{
  "n_head": 8,
  "head_dim": 32,
  "norm_eps": 1e-05,
  "bias": "none",
  "init": "trunc",
  "init_std_o": 0.00493,
  "lr_head": 0.00836,
  "final_lr_fraction": 0.0,
  "seq_len": 512
}
Each number is 50 + 12 x the weight over its row's rms, rounded and kept within 0 to 99. Layers, rows and columns count from 0. The size before them is the row's rms in percent of the matrix's.

# layer 2 MLP down (transposed), 1024x256, rms 0.0924, rows 424-437, columns 0-255
095:41 42 44 48 64 77 53 56 57 45 38 37 64 65 72 64 50 11 44 56 55 40 30 63 41 35 50 66 54 66 57 41 44 49 67 37 49 49 44 65 53 37 41 52 58 24 60 39 40 41 54 49 53 32 45 49 49 42 48 65 39 57 49 49 54 41 70 69 31 62 60 48 42 47 37 53 63 52 37 43 54 28 59 44 45 62 60 46 50 61 54 46 44 43 52 32 43 59 67 38 44 52 66 36 42 56 61 55 47 50 50 36 49 48 61 61 38 39 57 51 47 57 57 36 47 40 53 64 53 60 59 38 71 32 59 62 52 54 60 62 56 58 48 56 74 45 59 66 47 74 56 56 43 57 56 51 57 45 21 64 34 59 48 71 53 45 68 46 37 35 43 36 49 50 28 48 40 63 56 39 60 36 39 36 60 44 30 54 48 57 40 25 47 47 59 58 48 64 39 56 62 36 35 58 73 43 30 32 48 77 62 86 45 46 64 27 36 42 56 82 65 50 49 67 52 72 36 35 46 29 53 63 31 63 44 47 52 57 60 76 59 58 76 32 41 44 51 48 53 29 41 51 33 46 36 43
115:60 41 47 62 44 64 57 41 36 41 54 47 40 56 55 48 49 47 54 43 55 51 53 30 50 57 29 55 43 42 54 44 74 29 40 43 37 44 42 31 55 55 50 54 31 49 57 47 35 43 55 45 51 53 46 53 67 37 66 58 63 61 26 32 58 63 37 28 43 54 64 45 53 43 50 61 60 65 46 43 13 39 57 58 72 54 34 47 62 41 59 46 37 61 44 49 54 33 40 60 49 29 59 35 62 58 39 45 48 64 48 36 46 42 46 35 57 60 57 56 41 56 45 70 28 40 35 34 38 46 71 40 44 54 40 51 57 12 35 55 50 46 59 57 86 26 57 22 79 51 55 51 40 62 30 51 40 71 51 59 33 34 40 48 57 44 57 73 43 48 57 38 54 38 35 50 46 64 55 52 58 49 38 60 65 74 47 51 45 66 64 59 48 56 34 60 62 50 55 79 66 47 62 49 61 48 36 30 44 51 57 66 47 45 66 53 47 59 33 45 46 38 45 55 46 60 50 64 40 44 43 25 46 49 70 72 51 45 51 53 28 42 52 70 47 52 70 59 52 46 29 25 76 67 45 38
080:77 62 71 51 39 53 76 63 52 39 38 51 39 36 49 44 57 51 50 37 41 61 59 49 48 35 39 61 60 67 56 38 51 35 44 58 58 29 63 49 56 38 63 44 43 74 48 36 22 41 60 65 50 37 35 54 59 52 56 43 35 33 43 22 37 48 43 47 42 61 45 70 50 43 50 57 47 51 60 47 51 62 43 52 41 44 23 62 30 38 65 42 60 47 63 60 40 36 57 57 38 32 69 47 52 49 36 30 47 56 38 59 14 34 72 48 72 57 36 53 09 63 35 53 49 61 52 49 38 73 42 45 65 65 65 34 43 58 46 43 47 51 49 48 58 15 48 53 63 52 61 57 54 44 40 46 38 64 59 69 56 72 54 51 44 42 44 54 40 66 73 30 52 51 58 47 47 36 33 53 31 30 67 29 53 43 44 44 37 57 29 76 61 54 37 70 43 53 52 50 48 42 45 42 41 59 45 42 46 38 47 53 51 28 57 38 41 70 38 42 54 33 55 63 41 47 58 59 55 38 58 32 50 44 29 55 57 49 53 46 48 63 43 57 29 53 50 40 59 42 53 58 51 44 23 61
111:55 44 44 44 27 64 32 55 47 48 35 47 51 65 31 67 30 45 40 95 70 52 47 53 27 29 67 58 53 67 31 40 45 43 45 34 45 50 43 69 61 58 29 53 58 51 40 43 44 61 57 53 33 51 30 59 42 43 51 35 51 51 43 45 35 37 46 45 47 38 50 51 43 51 46 64 47 29 44 35 57 47 63 24 51 43 44 48 56 27 39 24 63 67 60 54 71 46 19 50 57 49 40 50 54 59 68 53 43 54 67 58 60 60 46 51 29 52 31 37 62 62 49 55 75 42 53 32 52 44 48 65 46 44 55 69 45 43 62 52 33 39 61 66 68 39 41 48 44 54 52 63 35 27 39 38 68 54 50 55 53 51 57 31 72 62 50 52 45 55 45 78 55 31 33 60 58 46 53 79 58 36 59 63 51 47 57 48 53 38 48 35 60 42 43 59 46 33 40 66 56 46 38 78 60 56 39 55 54 47 47 55 39 33 49 46 37 54 52 30 57 47 48 60 53 40 63 61 25 40 50 57 79 50 59 50 65 64 61 61 48 43 66 61 53 59 36 36 42 74 52 61 72 56 40 42
098:44 35 59 42 66 32 56 66 58 39 36 54 60 55 57 37 50 57 42 60 60 52 67 67 36 53 54 41 55 38 48 54 47 55 56 31 32 46 44 45 41 61 54 48 50 57 56 59 50 50 43 38 55 42 53 32 51 46 45 39 57 56 51 37 53 36 49 49 46 58 69 35 47 65 62 33 31 27 38 19 47 44 55 49 51 34 76 55 71 46 45 27 24 57 51 44 42 20 43 20 63 25 51 60 56 44 44 43 51 75 29 47 42 46 55 42 42 48 59 51 44 52 50 39 70 27 43 42 38 73 22 52 60 44 60 42 42 41 61 54 44 69 58 23 37 46 53 64 42 44 54 29 41 39 51 40 58 50 60 61 61 67 69 60 40 43 59 39 54 54 61 40 50 64 45 70 53 70 55 53 36 39 43 60 26 28 35 47 65 43 59 41 58 57 56 39 38 58 45 59 23 59 45 47 50 56 56 40 61 25 49 50 58 47 43 51 33 42 66 50 61 60 43 27 69 42 26 63 45 45 46 46 43 63 10 69 44 46 50 51 52 39 51 37 51 62 56 18 45 46 57 49 66 25 47 37
129:64 58 46 53 48 38 55 37 37 47 63 46 42 56 66 46 34 65 49 57 46 49 47 53 63 62 24 37 43 28 49 19 59 34 41 47 42 57 54 37 37 34 42 44 64 35 42 53 47 46 49 36 60 46 54 56 49 37 45 37 37 67 34 71 48 43 50 28 53 51 33 36 30 35 52 51 59 52 53 57 53 67 30 49 58 51 67 62 54 48 38 66 61 58 56 49 52 30 54 56 43 58 26 32 47 76 20 45 62 43 21 39 42 40 60 60 61 47 48 45 47 41 40 40 69 42 47 54 47 72 51 39 56 47 48 54 69 61 41 48 57 38 43 38 55 41 54 43 63 53 74 65 60 49 71 44 50 43 40 44 32 41 67 36 64 37 34 59 58 45 68 66 32 56 54 50 33 57 24 64 52 59 60 44 26 39 58 43 59 70 58 60 64 60 62 32 31 56 57 62 62 38 47 76 55 56 49 64 69 58 72 54 68 48 41 48 60 56 75 63 41 48 38 39 39 51 43 52 50 45 28 67 64 50 63 69 39 46 71 56 52 47 33 55 47 66 69 55 64 32 57 43 16 48 56 56
118:51 34 46 64 43 57 36 59 61 28 44 68 68 59 52 53 69 56 16 45 44 55 79 71 63 37 46 65 59 33 55 34 58 67 57 57 47 41 20 46 51 52 34 43 46 53 41 42 56 50 52 35 63 79 60 34 58 44 18 34 50 35 63 38 60 36 41 54 51 36 61 53 68 54 47 29 54 33 43 62 47 46 51 63 50 35 43 49 38 46 45 55 42 55 53 52 44 36 62 33 28 42 17 56 37 53 49 61 47 51 53 36 56 48 50 67 53 49 34 47 58 62 47 40 61 50 48 45 59 62 60 31 38 51 51 51 59 46 59 53 54 45 43 48 60 55 68 63 53 52 61 52 68 44 64 51 24 52 52 56 42 32 65 34 47 29 41 46 50 37 39 37 73 52 57 35 49 56 51 49 31 17 33 24 39 59 47 49 51 29 31 62 62 34 56 49 06 57 57 51 65 33 51 26 55 51 58 39 68 38 59 55 40 67 58 70 41 49 68 61 45 55 68 51 69 43 36 45 53 62 45 67 53 47 46 44 57 66 59 42 45 61 55 32 48 53 58 50 56 35 48 58 41 53 48 59
096:49 32 46 39 66 52 40 48 50 47 51 47 57 62 31 67 22 42 43 52 51 36 86 45 16 46 48 54 47 60 55 60 47 36 45 33 57 27 50 53 31 55 51 82 28 48 50 43 66 50 43 56 63 48 50 46 22 50 49 34 48 57 45 29 43 53 58 34 40 45 51 45 51 53 44 40 50 57 61 36 39 28 49 60 46 62 57 46 42 43 50 46 57 43 45 46 51 48 48 35 75 44 39 54 35 68 72 42 55 38 62 61 65 69 33 74 46 40 45 51 38 39 48 48 38 60 45 37 63 70 32 58 64 69 53 53 73 62 55 39 51 66 67 45 55 38 47 49 51 44 46 44 35 51 28 50 39 33 48 64 56 42 57 49 46 57 41 53 47 64 38 36 34 33 62 35 62 39 51 31 67 53 27 66 27 43 63 45 57 66 38 40 46 53 44 75 52 71 56 25 47 47 59 64 43 31 53 53 73 54 50 39 52 66 40 48 47 46 29 29 31 51 44 63 43 67 63 56 61 43 70 50 48 40 35 41 49 63 33 56 59 46 69 51 33 48 48 43 48 57 42 83 57 63 33 56
118:38 53 67 39 52 73 60 53 62 57 44 29 37 38 51 36 62 31 69 54 56 47 32 43 56 62 55 36 55 44 67 68 66 56 51 38 51 49 50 52 55 46 44 76 41 41 75 48 45 57 54 55 41 62 30 52 47 54 58 46 37 53 41 59 51 53 37 64 31 39 27 54 70 49 65 42 66 35 65 26 66 67 37 45 45 58 65 55 46 51 27 55 64 64 49 45 56 53 67 66 49 72 66 43 37 35 62 47 59 69 58 52 50 48 53 51 57 45 42 67 57 52 55 51 49 52 66 41 47 49 65 45 32 33 51 55 41 31 52 63 61 44 58 56 33 61 69 46 30 51 59 35 28 70 70 46 53 24 51 60 38 49 55 39 44 33 73 57 51 34 46 53 55 75 49 85 35 46 59 67 50 59 46 34 73 57 46 32 36 41 51 45 52 44 68 69 73 43 47 57 44 43 50 46 41 42 51 69 41 69 69 51 49 66 39 50 49 35 66 42 34 35 25 23 56 48 45 51 40 46 51 44 48 48 45 63 47 25 78 36 68 32 40 59 51 38 58 40 51 71 50 41 57 53 59 43
094:42 53 33 61 49 50 46 42 59 51 56 44 53 71 41 52 53 46 49 59 64 47 61 32 67 62 41 54 42 62 36 55 58 53 52 66 50 69 56 31 50 46 51 51 52 47 42 57 60 57 30 44 43 33 73 56 31 56 49 18 54 31 26 59 49 51 42 47 65 58 40 51 50 50 66 60 64 34 29 31 51 63 41 60 55 58 61 64 45 45 43 55 50 58 35 43 44 55 43 64 45 68 39 62 49 37 52 45 48 48 76 46 53 56 68 34 31 75 54 18 59 45 46 20 54 49 46 44 35 51 47 67 34 49 67 38 44 42 43 56 48 33 46 58 46 51 46 34 48 50 27 60 40 62 54 55 55 55 56 57 49 66 55 41 35 57 48 67 44 46 39 51 72 45 58 56 60 41 66 33 65 59 38 68 51 65 53 41 51 57 47 20 55 36 43 65 43 52 60 33 51 40 42 27 57 20 43 37 64 48 29 38 47 72 36 39 46 29 34 59 47 61 60 61 47 53 53 60 31 40 59 21 16 32 62 43 47 59 46 51 60 74 44 65 51 38 39 33 37 54 35 77 46 53 46 77
083:36 69 61 45 66 49 49 56 39 42 54 33 47 44 66 60 53 54 64 65 82 31 42 48 22 58 39 48 49 26 44 42 50 68 58 40 30 37 78 46 47 23 52 51 48 51 55 46 36 51 32 39 73 38 53 60 52 53 45 54 55 34 52 49 38 44 48 63 50 62 43 42 51 69 59 68 50 64 54 53 67 50 27 52 47 49 44 43 58 41 37 59 52 58 58 53 39 40 41 50 18 52 58 48 25 43 09 65 51 35 42 43 75 60 61 45 34 50 52 54 38 42 58 42 52 52 44 43 48 63 47 49 42 63 62 60 39 62 48 58 63 60 47 69 40 33 44 55 68 62 63 56 58 48 67 57 59 51 67 53 75 38 67 27 63 34 54 43 42 52 52 55 70 36 45 36 59 58 50 43 36 54 63 52 44 40 74 60 51 49 39 32 67 49 49 68 69 68 57 51 47 55 53 46 47 56 36 45 63 69 47 57 32 64 34 55 26 48 52 44 63 43 67 37 49 36 60 82 51 67 47 69 56 60 44 50 27 73 69 49 53 55 71 68 36 44 62 43 66 47 51 46 46 56 51 45
095:56 50 24 38 27 43 55 55 38 52 69 34 70 37 71 63 37 32 43 60 41 58 45 39 70 49 54 44 63 57 23 66 45 46 30 44 50 52 70 64 50 19 72 59 46 57 51 50 39 44 39 40 40 62 60 53 32 52 52 55 64 45 47 74 65 40 59 62 43 46 60 35 67 61 57 27 44 45 58 48 51 47 17 60 45 38 74 56 33 10 49 49 60 64 35 66 66 54 44 33 58 67 35 69 53 48 45 59 48 64 56 47 47 56 42 48 24 57 46 45 42 51 48 46 37 54 52 45 52 54 37 52 54 35 48 43 20 47 32 40 38 38 33 50 48 62 60 43 50 38 58 41 33 44 48 36 56 60 38 59 41 54 52 60 57 59 49 53 62 41 60 46 60 39 70 58 30 71 66 43 36 55 48 61 70 54 54 45 40 53 61 51 60 32 63 52 46 72 42 36 54 50 39 47 39 54 72 45 71 42 40 61 63 55 58 33 42 53 38 66 52 41 60 43 48 37 63 70 51 39 62 51 53 48 21 45 58 44 61 38 36 74 40 54 45 41 50 71 41 62 58 30 43 50 55 72
098:46 43 20 80 62 52 26 58 56 35 27 64 54 68 51 73 43 31 57 51 54 41 55 32 32 28 75 59 55 62 52 25 42 60 34 44 58 55 52 36 53 54 65 41 60 48 55 71 54 47 46 52 41 22 60 52 35 46 33 42 47 46 58 47 68 47 48 44 57 49 45 34 35 41 24 67 53 31 50 53 57 57 66 43 42 65 40 42 66 57 45 46 32 54 47 49 98 42 35 59 46 50 66 50 50 37 67 40 60 48 49 54 49 44 54 48 52 61 50 43 53 66 31 51 44 44 59 58 58 30 73 37 52 41 64 36 48 52 52 58 56 44 29 53 43 40 53 35 63 39 38 48 56 47 44 39 50 64 48 31 61 56 44 41 54 79 45 53 40 54 57 37 39 32 51 52 45 42 50 40 41 42 49 67 39 46 43 52 37 36 37 60 31 52 78 50 26 25 52 56 67 53 50 47 63 57 47 45 57 46 43 59 53 41 56 37 56 57 32 46 46 49 29 49 30 27 67 46 44 46 38 52 59 51 45 51 42 62 65 60 65 51 21 70 51 21 54 28 34 61 37 54 44 44 57 53
097:53 66 56 51 50 71 59 50 86 37 45 44 53 48 60 44 21 50 40 51 43 41 49 63 50 62 57 59 67 47 66 45 46 61 50 36 72 58 43 58 55 54 41 66 44 62 27 55 61 65 49 64 46 60 55 36 60 28 61 68 42 49 30 40 50 32 35 50 52 42 44 34 35 60 47 48 34 14 49 53 44 50 55 40 58 40 58 56 35 46 46 63 31 42 63 69 55 50 58 69 53 61 44 71 35 56 51 71 47 39 63 46 60 40 38 73 60 28 49 54 67 63 50 43 57 57 47 44 59 57 51 52 48 33 43 69 40 61 56 43 50 55 45 50 79 39 58 74 40 67 34 59 73 56 45 74 73 50 46 43 57 48 35 50 48 44 55 50 38 74 62 68 49 47 62 35 43 45 39 40 62 50 33 86 45 51 62 57 52 50 32 40 65 51 43 45 34 58 57 55 50 60 41 35 39 51 48 50 52 44 71 53 58 41 56 32 50 53 49 30 70 44 34 35 41 76 30 64 45 49 58 59 31 48 40 60 61 46 35 31 44 50 37 72 61 48 29 25 48 37 57 64 40 38 59 64
# layer 2 MLP up, 1024x256, rms 0.135, rows 425-437, columns 0-255
106:45 51 62 56 66 72 42 47 49 35 42 59 64 41 42 56 47 60 51 51 44 49 24 48 72 54 37 46 48 53 44 40 57 46 70 54 37 45 63 66 77 40 58 43 43 45 37 21 74 56 51 60 46 58 48 43 39 51 41 41 58 57 70 54 55 65 52 44 67 34 34 49 61 82 52 40 51 51 32 40 51 71 25 50 27 29 56 32 26 58 56 32 32 40 46 37 69 43 63 56 51 52 79 60 56 69 45 54 56 73 42 40 52 38 64 57 36 71 51 28 84 52 44 38 51 58 50 29 47 51 40 35 48 48 36 47 48 47 62 61 40 37 56 51 73 47 64 44 60 45 30 52 76 39 48 38 55 47 40 61 51 70 54 47 61 31 35 43 32 51 45 58 40 40 44 49 48 37 45 60 60 48 55 50 40 41 53 62 48 49 38 54 63 47 41 64 58 68 42 45 30 47 40 52 62 52 59 46 54 54 45 39 71 57 45 54 37 66 52 22 68 07 62 57 49 52 57 48 48 38 43 63 51 54 45 43 28 43 44 42 48 24 40 65 55 51 48 44 51 41 66 73 53 46 33 64
098:49 69 60 42 27 24 43 51 34 42 51 74 66 56 34 53 55 67 58 43 41 47 39 54 45 56 64 53 52 47 42 38 53 38 44 57 26 50 39 55 47 39 53 34 60 58 50 68 69 44 47 45 53 39 71 50 31 49 33 61 41 40 39 62 55 47 48 52 39 47 38 43 75 48 56 68 52 60 73 44 77 75 48 43 48 53 56 43 57 55 37 43 30 39 18 61 72 44 44 48 62 46 58 28 47 48 55 53 48 30 41 51 77 57 45 99 38 40 45 65 58 34 57 73 56 24 58 51 41 49 56 60 34 44 50 39 51 69 53 53 31 45 51 64 42 64 57 73 57 46 64 35 72 48 60 45 49 50 34 52 52 57 41 47 51 55 39 75 40 29 47 53 54 53 43 37 38 59 25 68 57 44 45 54 38 50 58 59 61 49 44 46 44 69 50 58 48 52 68 54 49 37 50 40 69 37 38 38 73 80 40 70 52 44 42 51 42 50 44 55 36 57 49 44 62 38 42 44 46 50 55 42 62 58 39 70 52 56 64 59 42 40 29 26 34 50 54 52 55 38 42 56 36 73 42 48
084:72 72 32 33 65 25 45 38 62 50 47 71 58 37 43 41 44 62 73 48 70 53 46 43 56 40 50 57 49 46 65 48 47 49 61 59 47 56 32 50 35 43 52 30 47 39 75 61 48 42 61 30 62 52 47 60 52 49 54 30 40 75 67 25 46 77 52 61 31 46 27 48 54 47 60 41 66 36 66 57 45 49 47 51 47 33 60 53 64 56 36 48 74 38 25 55 58 37 76 56 54 52 69 60 58 54 45 56 57 57 57 64 38 57 55 53 39 40 47 47 46 42 39 38 50 59 42 54 56 47 44 63 51 57 39 55 51 77 42 58 47 58 67 42 49 47 68 57 43 67 50 51 47 76 57 54 32 58 31 41 54 43 66 30 32 73 36 47 42 49 60 33 39 65 60 67 39 60 42 30 51 70 35 41 61 59 39 42 47 49 31 46 42 19 51 49 41 36 47 47 66 45 43 28 56 53 47 44 63 59 65 57 52 53 65 18 33 39 36 40 66 48 64 29 44 51 60 45 64 38 54 64 32 60 61 43 54 63 73 62 49 63 41 47 62 62 71 57 50 45 42 53 40 47 69 35
097:39 67 49 29 29 46 64 50 67 66 60 53 45 53 66 52 35 37 49 47 58 55 47 43 53 59 59 60 46 55 55 47 57 23 53 45 40 39 44 56 54 47 50 18 23 57 60 32 55 48 48 47 48 42 70 29 72 48 60 36 42 35 65 51 39 59 56 49 31 52 60 73 66 56 61 48 35 50 64 43 39 41 56 44 52 56 29 40 35 49 55 42 37 33 50 37 89 58 47 57 45 51 49 57 47 49 63 31 45 44 91 72 57 55 46 61 49 50 35 40 63 37 38 37 51 45 53 50 53 57 60 75 35 43 36 66 35 63 36 26 44 35 57 46 49 66 37 42 61 47 51 47 55 49 65 51 56 47 38 63 29 37 45 62 63 51 39 44 29 51 58 39 50 40 54 24 46 26 39 46 56 37 45 63 51 39 44 41 44 34 88 65 48 45 65 69 49 40 68 50 36 45 44 42 48 58 57 39 46 53 50 50 52 44 64 43 81 48 69 74 61 65 69 55 44 56 67 46 38 43 54 29 38 44 56 49 59 55 57 55 23 29 56 55 42 44 72 63 56 53 59 50 42 53 51 53
115:59 35 35 44 46 58 55 19 43 36 50 74 53 61 46 54 48 60 43 34 37 45 59 30 48 40 39 41 42 45 38 55 38 45 32 40 41 39 46 56 49 48 46 38 65 66 49 37 37 40 52 54 50 48 68 39 74 60 57 37 57 54 63 80 62 46 58 34 40 53 70 63 44 41 56 55 38 35 51 37 43 48 37 35 43 54 76 48 62 49 41 31 44 66 70 59 57 50 52 48 72 43 42 31 53 49 32 48 35 62 52 53 44 56 36 66 71 56 72 61 32 73 37 46 58 68 46 26 52 68 47 48 50 57 55 69 58 49 51 47 38 41 54 51 51 56 41 46 54 58 68 59 62 35 75 48 54 62 48 55 66 25 36 60 34 47 50 60 49 39 64 58 47 57 60 60 45 61 44 53 38 40 63 57 68 28 56 55 66 64 61 29 33 69 31 40 54 33 46 44 37 51 71 29 50 36 39 36 47 40 68 56 53 54 41 73 49 33 66 59 73 49 34 46 42 46 32 39 41 24 38 50 57 74 60 76 43 49 55 60 29 73 50 49 32 54 45 48 43 61 39 48 70 55 46 35
095:39 41 62 66 45 44 43 46 49 53 56 44 39 48 52 56 55 44 41 50 68 57 54 34 61 54 39 45 46 60 68 53 25 48 49 84 56 62 67 41 58 56 41 77 43 45 52 47 58 52 57 33 26 51 59 56 64 56 55 79 44 53 49 47 47 43 44 72 71 71 64 58 80 32 47 69 67 26 43 63 40 78 53 50 29 27 32 39 59 43 58 33 35 60 54 56 36 58 53 45 71 42 53 38 38 42 47 61 36 42 48 47 51 42 39 46 55 52 30 57 44 51 39 43 51 48 45 43 33 58 52 66 54 53 41 35 36 44 56 48 31 62 19 52 52 88 54 45 38 59 64 55 63 49 30 59 42 62 54 41 41 57 42 37 53 47 38 44 56 48 39 43 34 43 38 46 50 35 51 61 57 65 42 54 63 55 45 29 74 32 56 60 39 28 62 38 57 34 40 52 44 41 51 55 53 43 56 40 50 59 53 84 57 37 68 37 72 63 44 50 65 69 60 55 51 48 52 53 45 56 55 51 35 46 34 20 45 38 62 76 40 42 51 49 39 52 45 49 44 63 47 67 40 40 21 55
083:66 39 50 55 31 63 43 63 54 60 44 59 47 32 51 40 30 66 75 30 67 42 58 69 60 57 50 35 58 55 59 54 43 48 36 46 76 59 66 56 45 60 70 69 43 51 42 63 56 15 40 38 37 42 62 50 69 54 50 43 39 56 51 29 57 56 36 46 57 46 26 62 48 35 57 51 32 54 63 65 39 65 46 50 59 53 52 67 44 45 52 52 55 43 23 35 78 36 50 58 40 49 43 66 38 49 48 53 46 63 36 54 35 48 44 61 52 54 55 42 54 55 65 55 49 46 40 57 48 48 64 49 65 45 69 73 43 45 41 40 58 23 53 68 37 48 67 35 66 59 46 32 45 63 41 56 54 46 49 42 74 46 64 65 26 56 31 59 60 37 67 54 33 57 33 38 37 60 46 54 51 34 56 37 63 44 69 45 47 33 63 65 57 59 68 62 50 60 47 49 31 60 35 61 64 65 41 51 61 69 39 57 33 42 60 49 47 34 34 18 64 46 44 51 71 45 48 43 35 48 57 38 36 48 60 50 53 36 61 36 36 60 39 58 51 39 49 46 83 33 42 34 71 54 37 36
092:33 36 20 57 66 55 32 38 36 40 40 50 66 59 71 42 39 36 49 50 70 48 41 51 31 40 48 52 46 46 42 37 41 44 63 44 62 30 47 50 48 40 67 36 37 55 41 41 42 44 68 50 68 43 65 58 45 37 58 56 66 57 59 58 49 52 63 51 56 58 78 47 50 56 60 71 57 54 31 56 58 36 69 50 61 44 54 56 38 42 38 34 58 46 46 58 53 40 50 54 75 44 49 38 53 57 44 55 63 32 54 33 74 40 54 55 23 42 62 54 44 68 49 43 37 62 48 64 44 46 51 46 56 56 64 38 67 37 57 71 47 41 58 46 70 26 43 47 49 43 39 73 66 38 28 67 45 62 59 77 71 49 46 58 36 65 68 48 53 65 58 64 27 46 53 40 75 44 33 45 52 30 57 56 24 54 33 54 43 53 38 39 49 62 49 52 59 77 52 48 65 68 37 55 46 54 41 48 42 19 58 61 48 27 79 45 32 56 38 69 59 49 62 43 50 59 65 53 28 70 47 62 43 42 58 38 43 53 49 42 41 49 42 39 29 36 42 54 49 56 59 77 58 50 41 55
084:66 47 28 43 42 41 35 58 54 42 21 57 51 39 43 56 38 59 55 59 56 38 39 48 58 43 47 44 48 38 58 49 61 29 54 41 53 54 25 66 48 48 55 59 48 52 56 50 42 57 53 68 66 58 20 43 48 58 47 72 50 50 48 40 34 58 47 37 50 33 66 45 35 41 61 42 35 53 43 71 64 36 59 35 56 45 47 29 47 52 19 36 78 50 58 47 45 59 44 47 69 18 36 36 77 48 50 57 40 67 33 51 38 57 41 18 50 37 34 54 47 66 48 75 50 58 41 45 46 40 46 49 52 50 38 53 63 79 49 70 62 64 50 42 49 47 58 63 42 29 57 43 46 31 42 45 66 42 51 44 63 45 38 53 52 47 60 64 48 48 61 69 55 41 42 59 52 46 48 54 28 50 50 41 67 49 43 51 32 57 42 52 53 43 52 53 43 47 46 67 53 63 71 65 45 99 54 56 45 49 57 41 40 28 42 69 44 70 50 49 34 27 45 31 61 47 65 53 50 43 59 73 45 45 47 49 34 53 48 42 30 41 43 45 52 77 51 68 57 33 47 39 76 43 46 49
098:48 32 28 36 55 45 60 39 54 48 56 55 22 37 39 63 41 43 82 45 58 47 52 63 43 46 59 45 38 56 57 42 50 63 14 33 57 49 57 58 70 46 47 27 68 76 78 51 41 51 44 48 59 46 45 68 56 52 72 62 48 65 80 65 57 53 39 43 59 52 44 55 51 58 46 57 26 40 48 47 37 36 50 39 42 71 60 37 39 48 45 58 43 82 43 73 57 40 56 57 36 35 40 46 46 40 77 50 64 52 28 56 46 49 35 55 44 52 44 40 38 55 48 60 67 71 68 41 29 45 37 69 64 49 38 45 19 47 50 69 35 38 66 48 45 50 22 40 57 35 52 67 35 43 39 59 55 57 51 56 46 38 29 37 35 22 47 64 57 44 54 59 55 56 41 42 54 55 59 39 41 38 46 66 48 55 56 48 40 44 43 63 40 40 61 37 60 30 68 30 59 48 50 55 39 44 61 30 61 54 51 48 62 38 53 53 36 57 64 46 56 52 48 48 49 55 53 60 42 68 66 63 51 42 40 75 58 21 42 54 40 50 58 65 51 65 41 72 50 54 43 43 64 57 34 56
104:51 59 51 66 47 44 67 51 45 53 62 60 40 41 74 42 44 43 53 63 58 56 24 54 33 45 62 41 52 40 51 58 48 56 57 61 45 42 58 58 47 58 31 41 38 36 49 59 51 55 31 31 67 37 36 65 40 67 52 68 48 71 49 51 52 46 34 61 39 45 55 41 60 54 56 57 34 55 45 41 47 39 41 42 32 44 43 56 56 49 29 45 64 62 45 29 40 59 54 56 39 52 72 41 42 58 62 65 46 53 40 36 40 62 74 48 59 37 53 45 40 33 47 47 54 59 46 41 48 64 42 44 46 48 46 47 43 29 39 59 55 39 77 58 64 40 59 58 53 30 51 51 55 79 60 46 56 42 65 35 45 65 54 70 60 44 39 46 63 54 50 41 44 60 27 45 34 29 24 54 46 47 64 60 47 58 65 37 45 37 65 52 31 57 76 75 51 71 46 56 31 27 40 44 41 63 55 47 52 48 74 25 48 36 72 50 78 53 17 43 41 50 45 20 40 59 55 62 39 30 45 56 69 30 42 68 53 59 40 21 68 50 48 52 58 62 55 36 52 33 65 48 54 74 51 41
098:56 37 49 25 46 59 53 39 32 70 30 32 33 40 75 29 58 48 47 48 32 25 59 48 77 38 61 53 21 59 34 43 60 47 57 69 47 52 65 40 59 45 57 51 45 49 57 50 66 43 53 46 55 66 38 41 39 60 60 48 70 70 65 39 31 64 37 55 45 35 45 52 48 53 63 47 63 59 51 66 53 40 40 53 64 49 31 49 51 71 43 35 64 53 41 61 46 52 55 34 61 54 27 37 66 52 54 51 40 43 35 61 30 39 25 57 57 49 46 50 71 65 70 44 52 69 42 51 44 51 41 72 39 44 35 40 45 65 48 60 49 54 46 48 52 52 57 46 39 54 17 56 52 46 60 63 64 53 49 47 53 34 60 67 56 34 46 70 26 43 56 56 38 55 43 44 54 55 47 59 51 77 48 60 45 67 47 53 27 54 70 55 61 66 65 51 51 58 21 56 40 44 46 56 56 49 48 43 45 62 59 44 45 29 74 57 64 59 88 26 36 53 54 50 49 61 46 52 42 45 70 59 50 59 70 52 36 48 65 35 30 48 54 57 44 54 43 64 48 82 41 36 48 57 61 49
099:47 54 60 61 48 83 54 38 58 54 54 29 53 48 43 56 66 47 49 38 22 43 36 47 35 36 52 54 44 63 60 52 32 58 37 61 44 38 33 54 65 39 37 67 31 43 62 46 56 64 54 55 45 53 56 72 40 60 68 50 67 48 40 55 59 35 36 63 69 63 46 68 52 40 43 76 15 52 52 53 38 63 56 42 46 57 44 38 45 76 49 58 37 40 35 47 57 52 72 46 46 39 74 63 29 44 67 67 66 56 59 60 53 55 60 27 66 32 28 47 33 34 49 66 62 34 43 60 49 42 62 58 59 35 50 48 57 41 42 57 58 54 41 57 44 34 50 48 54 50 51 62 38 42 43 47 60 32 32 56 51 43 51 49 49 49 55 49 55 21 44 59 68 55 63 34 38 41 53 54 76 54 51 61 74 60 47 41 36 48 44 73 54 57 48 51 57 45 34 56 65 48 54 30 56 57 28 48 63 45 37 47 24 58 60 48 38 52 50 38 31 45 68 33 45 22 56 47 45 55 61 50 65 45 62 41 53 56 54 44 72 55 56 52 75 52 26 43 44 38 49 54 90 40 51 31